Weights of a small transformer language model.
Size: 13 layers, width 160, 2 heads of 64, MLP 640 SwiGLU, vocabulary 1024, 5.39M parameters.
Architecture: LayerNorm before each block, no biases in attention or MLP, untied embeddings.
Training: a variant of SOAP for these matrices, 165M tokens, 2521 steps.
Each number is 500 + 40 x the weight over its row's rms, rounded and kept within 0 to 999. Layers, rows and columns count from 0. Numbers have three digits each. The size before them is the row's rms in percent of the matrix's.

# layer 3 attention query, 128x160, rms 0.0439, rows 0-63, columns 0-31
108:489549591518429560456485479491545425457516508537445472510492450449491470487492514482513529569516
094:462508521546548527435505521493538483438420526490518435462459584517484504527545542475469488455505
104:559479472478534487512481456470460476507563527533573501586606481499489521499548470508526519560504
136:482532537528430492459530526520513496446505474513483429536501406428472462497475497503599540537398
113:469524435450523456469598507457514519472512556520547508543595557528516536490530456528544498524533
131:428506491476466557468533529498446508419437507471501496495529465502537462495522520513545481477507
095:468578415407460527526517474486498478523454535481501469507522421481498519554457485475414482501485
137:432533492467476532468532455505482529463492464486458521457504498507513528527553499489540529556492
107:504553504510543484471568511464467474513505500426525496549482540544467589482493523492513528524412
089:559480505503463535533479480483556478507525479584452472523491553453492531448487493505452429533511
099:457503373461487515527449536487519466545485474529481569527522550519506472426475499527511483440534
099:580552551537545532515453511537498521559542519531474417472438451505523498486501469487502552555417
093:551562560448465544463456476505510550521568528504453529514520404489480508512519488516479483555541
086:484423447422505515506528474553474557469525421498474504542499515547448517493396550534576468501449
088:520535520557474504499457446511505512541519433493511412499462489530456464476466415509489515484531
102:469516551542526525473498444457494499520574504511516553493580509433435540408447513514545558553484
104:492525553485559515575488498518572512482516501512509474479468439554548459553468490526476517435490
100:493554455528529462479500526430504490502515489392477512548538516478554479556494436471501503505434
101:462556472499488507444545518523456565521463454478538496459427529474506490552409512485500514482505
103:431516474522489444482481609438474448466514570547574563531432497470445488526533560551542531540459
105:577531559538526473526445489473505463452541477498505456518486477489481559388501542469512479477434
098:487473471499482476535537502532495485514545494419493459507430572486452504506534565529509532552526
092:471501448499509571445536498448453479506502490495472467489503510500409519561426499462497462531518
100:536492573532457476451482470537482513535506405551440557559501507527504537517434508491433519478515
099:526458519560525534555499525445514475523551520502545586460510536483513515445495504413518546438415
101:554491499432475506514534461476504449540549491546504476442460499515475418591562492475499514516560
111:455525509451463491451568466473531482527465478539478506520522454483481507504541513537530512483481
089:466515532483520443506531476498557539567410444484544502517506479550546505488459498523445382490404
102:487455452481474534548519482500448530517479464434444433470472509497501490456494503518441581533454
107:525501481502456506508512472367487516482550477401510456472529461522475560511546497530476489492496
097:583469463499519490537402539414475456513511503577502483482557550549519456508547539457528512519536
089:463553511507469490464492511503500519521486519534488470446490536505501463584379444538524537448535
092:515517459525582453464462438447423490534433492466487481544553541558505543505495557496460521491545
100:478530546456516475470444467463465553487481515519470517472415466423478467487444542563480513475458
096:529537453482506446461495516471529517508504466462549518453453470477527462473493575506458570546463
102:511480423467564456502443525528492527513539534517512562537448555550529598465479530481476462455484
098:522500505512578498516564586503458451566481384553448447476554460502459467506461419489560472465521
099:489503527405499558520450495524513480481464469547505528509531545535457460512539520473510481583564
103:443512493516498464450562537498465510499462518490528404556492509507492498477481555542482565493587
102:448501531481507478419508537495469491487509492440506434483432459480509437504500478434464497483502
098:499517528454488408490462432484498553499580468428462478454555465466500496450530454540425411476464
088:518479462477565492503445537547542481536496459480483536469466482515551518505481485517521573486516
106:455505481502476502516543462499547499537461558521469536513473499488383441524480500507511535540440
102:491505463498500514528467571441434465592498517445484533539484533507527523436504516475559517461500
102:523571441486463476529466549512587498560554461483495491555495497496522478501496536525521489536452
092:508450583456520520475444517424551515450492465488519502561454439504507527456583498602552566587512
101:474527571514492502493425478436467533551423451532507488446485534522514474531510497533443405476523
099:487524511547422567509535506513479471488452504506463474438430467497507428503452415508534436487540
107:440482542523471531528466463446534504553512453517474531507514556505487429544524519531471502539564
097:414485488558462515623504425473508433512462506505479564515487554461439510512484577497506552549552
100:532549437481468490577523439513549516540448520459477441483525528555492524463536501582521430476487
097:508468463552544538454566482523511530502448516470423442546456504511522497520523409482373474464493
101:491532430573496480479543500541497514530489482563445490476535516515495499506507556432460473515541
110:545493517514430466494560479478470543454513551541531510504502516549427504488533533470507544502492
090:456482532538570557471490455535498558512454492459471525482419491521542469467504473555482558568495
100:544508554573464561486501493568433475542510510581526496483492413502511487516474554518445456519579
098:483456491541474517526494430448474478505497512560508525601515476457538574528484484537489562492589
102:531439497515493507507460516482547531530462516459479464506478552455586467491510528461525510531516
101:480463501549484536547514465534526440508484523517493426484398462512496475434417469516462446520500
094:509557496505520510532394512563514440496468491469484475501546435524500456432495494471538469552464
102:551482421473537504440433568517563552512512477615473504450508555496429539547542455457442475471590
105:526494503509511501560550585535476426504510521453502529551449442526526506530493524577418450433490
097:514497512512465463444588475480552519501539521407420453518537516465566585449571439388481543626550
096:566497456513577508485523520523554482515510576515525464500564472564449468542475534474546447500429
# layer 3 attention key, 128x160, rms 0.044, rows 0-63, columns 0-31
102:502461495560599501568450529471506517526479515433553487449546513547469535524497455534518509536438
090:543489464532508492458449537535534554508575537451502425488456601456472558520521491523504513507506
136:518482502556542458537441520538519473591522558467563474443526570568459515506463485498476515477530
102:500468502419519509502552484451514481579474513498454418453460524484484470575438559532441473496566
116:488528500415506471521518479518543467571530485427451471454539495471467500490491458429494465474567
143:524577484509417568477527498465468544487452476502473471459478473466433518539514579545538536475555
188:503546522466471562533570478492482537515495458508479485452496485472474486502440518483555504495539
111:549522533517438603462506506481491533455505486580514414470517539490447541490502527440571513494539
101:446496510489503428531400471482464509539420528436496473425485538512563490556529502525441471540529
097:429527507535488455503520541480492455436453548432470548547524501504487467460425498427494523526521
095:522470435475542533546500527530443477454485505461488522479436517535516507544452484477499560495506
100:509584555473533495467509472498447549442464464489533524500500432478480540435489460520479416453503
091:572494473508539505511466491470515524539396530465462479458520525476459496425463501464493441511487
090:482559440524480525550529468532491457518526549498462464456489543497515492508489474438517495451538
095:489489461508494402507514494594559459521504493533488560519491554491447437490514456523495432530440
097:556503462531529469474485527555491534472480454602532597451437508533470497477503509587507500473495
103:479557478465446451510438501559543564528512554499482534499442485534525468448461489496502483399457
100:462504526440501541451507514481547488493477435532445450531499487450518550566515405403489458438535
099:480437445447618529572432537551499533551519494442562487447467535504551487531520468552419542444531
102:502489604468454527499531487477565485475518482472462412411564534510477489545558514462520508456539
097:476463538526554503555486578523505565436516576518488544436491502466475484454506475515471486455471
096:531470505468493445455457474542473450465518584446482545525470535480524407489521484426433557492488
093:458417520505561478563443487552557415484541469493533498445475525491540507489473464537422480515461
098:576471542487457530496489511510604425523449519467483555512522464455471456488446460553495501440581
090:498477520542471484452478443479493486486471447536493546487593494516550466546480506499489484459594
101:485553431532544501499536473513521529511516559462538452523542545471446566441420452507528431479509
107:480547470429483466501502533540502495496561477428475424460446541489579517506525488534575438468425
091:507475545482514403588553522521523446579479529457511535502475468529517509563460518539491477511522
098:527509480553596459572461472504511576446531483408459551518477569485458515485503569491512493537496
100:495510443494450504468479470476498466513475416523539501511540470481495499540490480515498506557430
094:528540499510478526472478455408474564437536585563510453461537516449496604553499479432549544508493
094:473497479537545507530462481545506524544510438503513517506471436516510479479483525515584406504458
093:510526530583478478525445501489483555526438488519544532529485467508457445566477512568461487481548
105:461546527485536501525468471506486543477492526447480526495404548539563543490476509527491461473434
100:501482540491517488555507485560568551541544547490504503528478528598444557476517490503419436544412
104:493512487468447499475537531536483518505505580541504500541518467483493469547427536481448476493520
092:461561483489502494482526509542485492498528453447443486462562426494465542480473467434543475554536
094:472546417492477443475458489511436494501484502507508407460439524451551506511516547500548558469535
101:524521430516426468481537555453523482555533490529471469493502535527514431469451482459512474518524
106:512475417519487558500536541477535582556487533416503524506478440468509498519411470569452506511561
098:496501535466514534513585502547478467538501508532559489490476478464484504525474476423461492515482
088:485568527457495522526524439496505532502428502576514458567506512447504500425503564547516481486470
101:501523440488571479455470519519548404497456524547451525437437519549560525519521574459494454466485
105:447475526544532512454482467484492528426584475521550566456431445527516484579484432469509468543554
107:480482475464482499504455518545476495501510494418542536548483504521564537475497510472493512495491
090:510482474533412507502477462491543534514421493429524465483515408448496504489493595473492488511456
101:447544511517484518527510447456499469482472488501427470424615480556511544539516494461589508528508
094:501529519519563498481459470516427461569544472470440591476533475515475522506468553472412498542449
106:468561514507472555536575435506509461497481452501574467438474519582572460513523528495490429456446
098:559469450509538510527446566540462477461513483500432515518536519468518528520527509503528522512405
102:554511510519605525484489565463497470534478505529492473476553435467492489569538540507569537471481
098:483433527471450461514533538608569495536485448477544506476444526449418499572481507495482521541503
101:450548458480499481425464485431490506441531475509542491504491499493530471521457557521546482485527
107:483478479487556564431519504550454548460593505416548545526514516564507457443413550532585534488517
092:560492481427441436555491553501499529543490532504436468486569534397509620524515482443450572491533
101:508524485502530487527402541442567474573477494488556542516507520570507466533479521577435506541530
093:593497535505470552532494475461501494507547490547505451466492488487528474540448478569492523528526
100:530492551505494534526506479506552511434506487524486488515511547451457492494512510506491480476593
109:466455453511527435547579495516501428520494468482467535507531538537527536510487536420547518474501
093:486485545453530491518498508491499504512369527503477531472496523463436554429474489579462482495468
104:555580516488518524484535540487501415455545538532509519557488515538569502497513592425457511470488
106:483475440415521496542517460519506525504508543451501566443580521564502477498497502470463435545514
097:528432486505510520485541439507556509534534488507570424473503518480528512513496500525530489570457
098:452501484489570508520439467442538564570536491463439474568383535507499522469560499454567552511468
# layer 3 attention value, 128x160, rms 0.0437, rows 0-31, columns 0-31
101:508493454461494464463466515485439529564444494462559509535584582533468540530435494489475473576447
107:493530494511503494489531484474529512531524502551514600548526450450490553554510512462402444440471
103:495427535470500454456441457480496497448454496479469545510518443507430455508501485550481496533565
091:540593493527543472436497492529500459473539551573461564456446447474431500522550467513516481427441
098:484444534427502487496565500498404512464502472539530556514524566559477503545515478470463529476548
115:509495526427474578520489447474514526508539509482474533416463507471493476507505459447456497510518
102:428448479488532501530513518467551562584543444471536485593540536528445481522512560442451456468454
117:484495455520526493471559514490486530568493565463543512570470446569475495484509455576412453470505
120:519435472456521521538484550528519496409504469444461448533529477518521518533575496552474554494478
096:557436509503489533466471465508487535477543544488448505520519460501458512488521460509504503472528
096:498501516538510485545547562502591486504485466476557473454447590504529474494483542504441520534492
095:541477511479500440458417514500459514475531449445507506473594515496461505401567423584465487498504
105:455493461526435542512488463500525514462551477490490467491520456453549513454539477519475545559548
104:565453502514509479464520566476452498533449505491492478526503470521469439544543548524493495524478
103:479469522487539488448590544567443483583459555493492573499477540446469436468457543545439579472517
108:485523562540545446425508487557459580530413540527474551460453473465419499453516476492536532489452
106:483537471528525487532580517497491520494482486495556495564483475540489509417466472513444446504504
101:511492488440566568498484424545461506467476442455532532529548481535518521481437461548553486517476
106:503511434518520505512527522455445456467462481545534475526491530554442579544531483496487499500445
111:410479497461550501548525442512499499427519488516500494526503465528512548486515470550558510426522
096:484569515508540508510510577533423498482628487538503527538532545544476472500530480537560492517485
110:537509431541520473433505443421461497464450539448505494485522525577462567465445547567487498521531
106:527459546486488482504481475505515498465496537538477463531496485494460446462558480483611470507532
097:526463497466491425488478537528507504538505557484495502477462567451490445445464485459518546513512
102:549444510501414442531553474529481537440535544481464532555541458521487519470413486558585564560517
101:486528456449598515471483449573536516448459511539478523490500559488487507527415516523523543502554
106:573519518464526432587469504529496513531576473539511511500516534415443434480477479438512470500489
108:555431533544497482529449464492479459498511473438532449503450477532494465479510466568476513537510
097:559508491530448514535417527590455536458462506460475469493501494489469541547482403522544505496464
106:513526460589444446495449553483524539523523448525489496533499507446493495560473511464523461526466
096:549465472560451472514530492513484479494503495626459474483585576495474483573473537500473487486520
123:455558536523503460480464458540480481468506578501519488468426514490559541525522482551455481486466
# layer 3 attention output (transposed), 128x160, rms 0.0548, rows 0-31, columns 0-31
097:536488551513569515493572531524443492437438502459400467511485422524472480446542533483489450488497
102:481475497461444596426538463475471503463512525489505498524521462581508512484572505526514565497418
098:457480507522520485456553447526479423575514475518562560530568485515501516509490513410530492491542
094:459500506473497479544484522458468432501507516451510540498521499570529509445492456517518489524509
096:500485465484460455471507495544460550507490488543518504434454505477455536409506523532519491440529
110:493520423515531450478526477512537423503461506497548572538522501575480544591516489465586516620471
099:510491546528471490475578443460466572452496526469501589551473538519550490539529465519479540482568
108:487474517581562500468488450463456542484525416472532495579470478531537528466490537500557568570516
111:512542573514482528472508466491556505539564431579462544536478518522538493541435484495526388557465
098:463526497495447507520506439461539462532526435522508506607541478554550469567533491500458514533550
093:516539526489510531492457503457511505612495479527554507472497473481526541533543412520508519552488
091:504536468549526503527506480499507515498474400540563510522424521537479525525384520490477474519564
102:479472519502460520520483518487456580485497514533475522445508475524498540497408548467526493434426
103:482513532461534457478464478517511587483504503536558540471436450451473532494445545503469470490450
099:530442536559448456496501441466513519457479472490566452548549488564528592505530478487490457455384
102:510520492462587435483475492488462496498575490442509476499569528499528499537548482472507466506504
097:445453553558562588484454542474504520538472484511539456501435483552576453496492481511534616461467
097:550507488529480506511496555485569517443474431553494495554471473558510537518521493470448528553498
095:464525497533505541533512475573558471519542489473502496526518516487574356577546506489447538510501
108:511580534607476567436481539484505495543454486474514489491485573515469462514452442491487434536552
093:497469486515450464476499510463455495546502512505474496517459541419498531478489551468497542461578
104:586519499487460530538515506499486522524508394465524567480481412558497422523453499508571499569465
103:457511412580516506460462479453532499545497431574496543494457589577559519489414536521531507466496
089:492548522511503515546522494460506477492556499490499521497421498536492415575467521499594485520538
102:524558518462512513485459514549515453548501480563472530523515471519484536469490524503479430466600
098:511492486490481472504494499499505565460544489484568509460489525553474494465593450537463466457499
104:402552478516513551485490496518476471513409505480547483470522458521506511520497548519468489484506
099:472524501450484438482363521485475530489530521506461471507531468527512541515511495465537421498480
089:540478602489469561402483487517525457548521454494471569517547520571530526488499539496486454507555
098:492512516452513515539522492469428518497473505552484475502519437492552518476552445498454570447494
100:508536416542488496569494483600512495500466540530504469449409582435469542466452540501465471519428
115:500445496453521541502545454487527495501461481525524531505600475509470522512468439469503512463609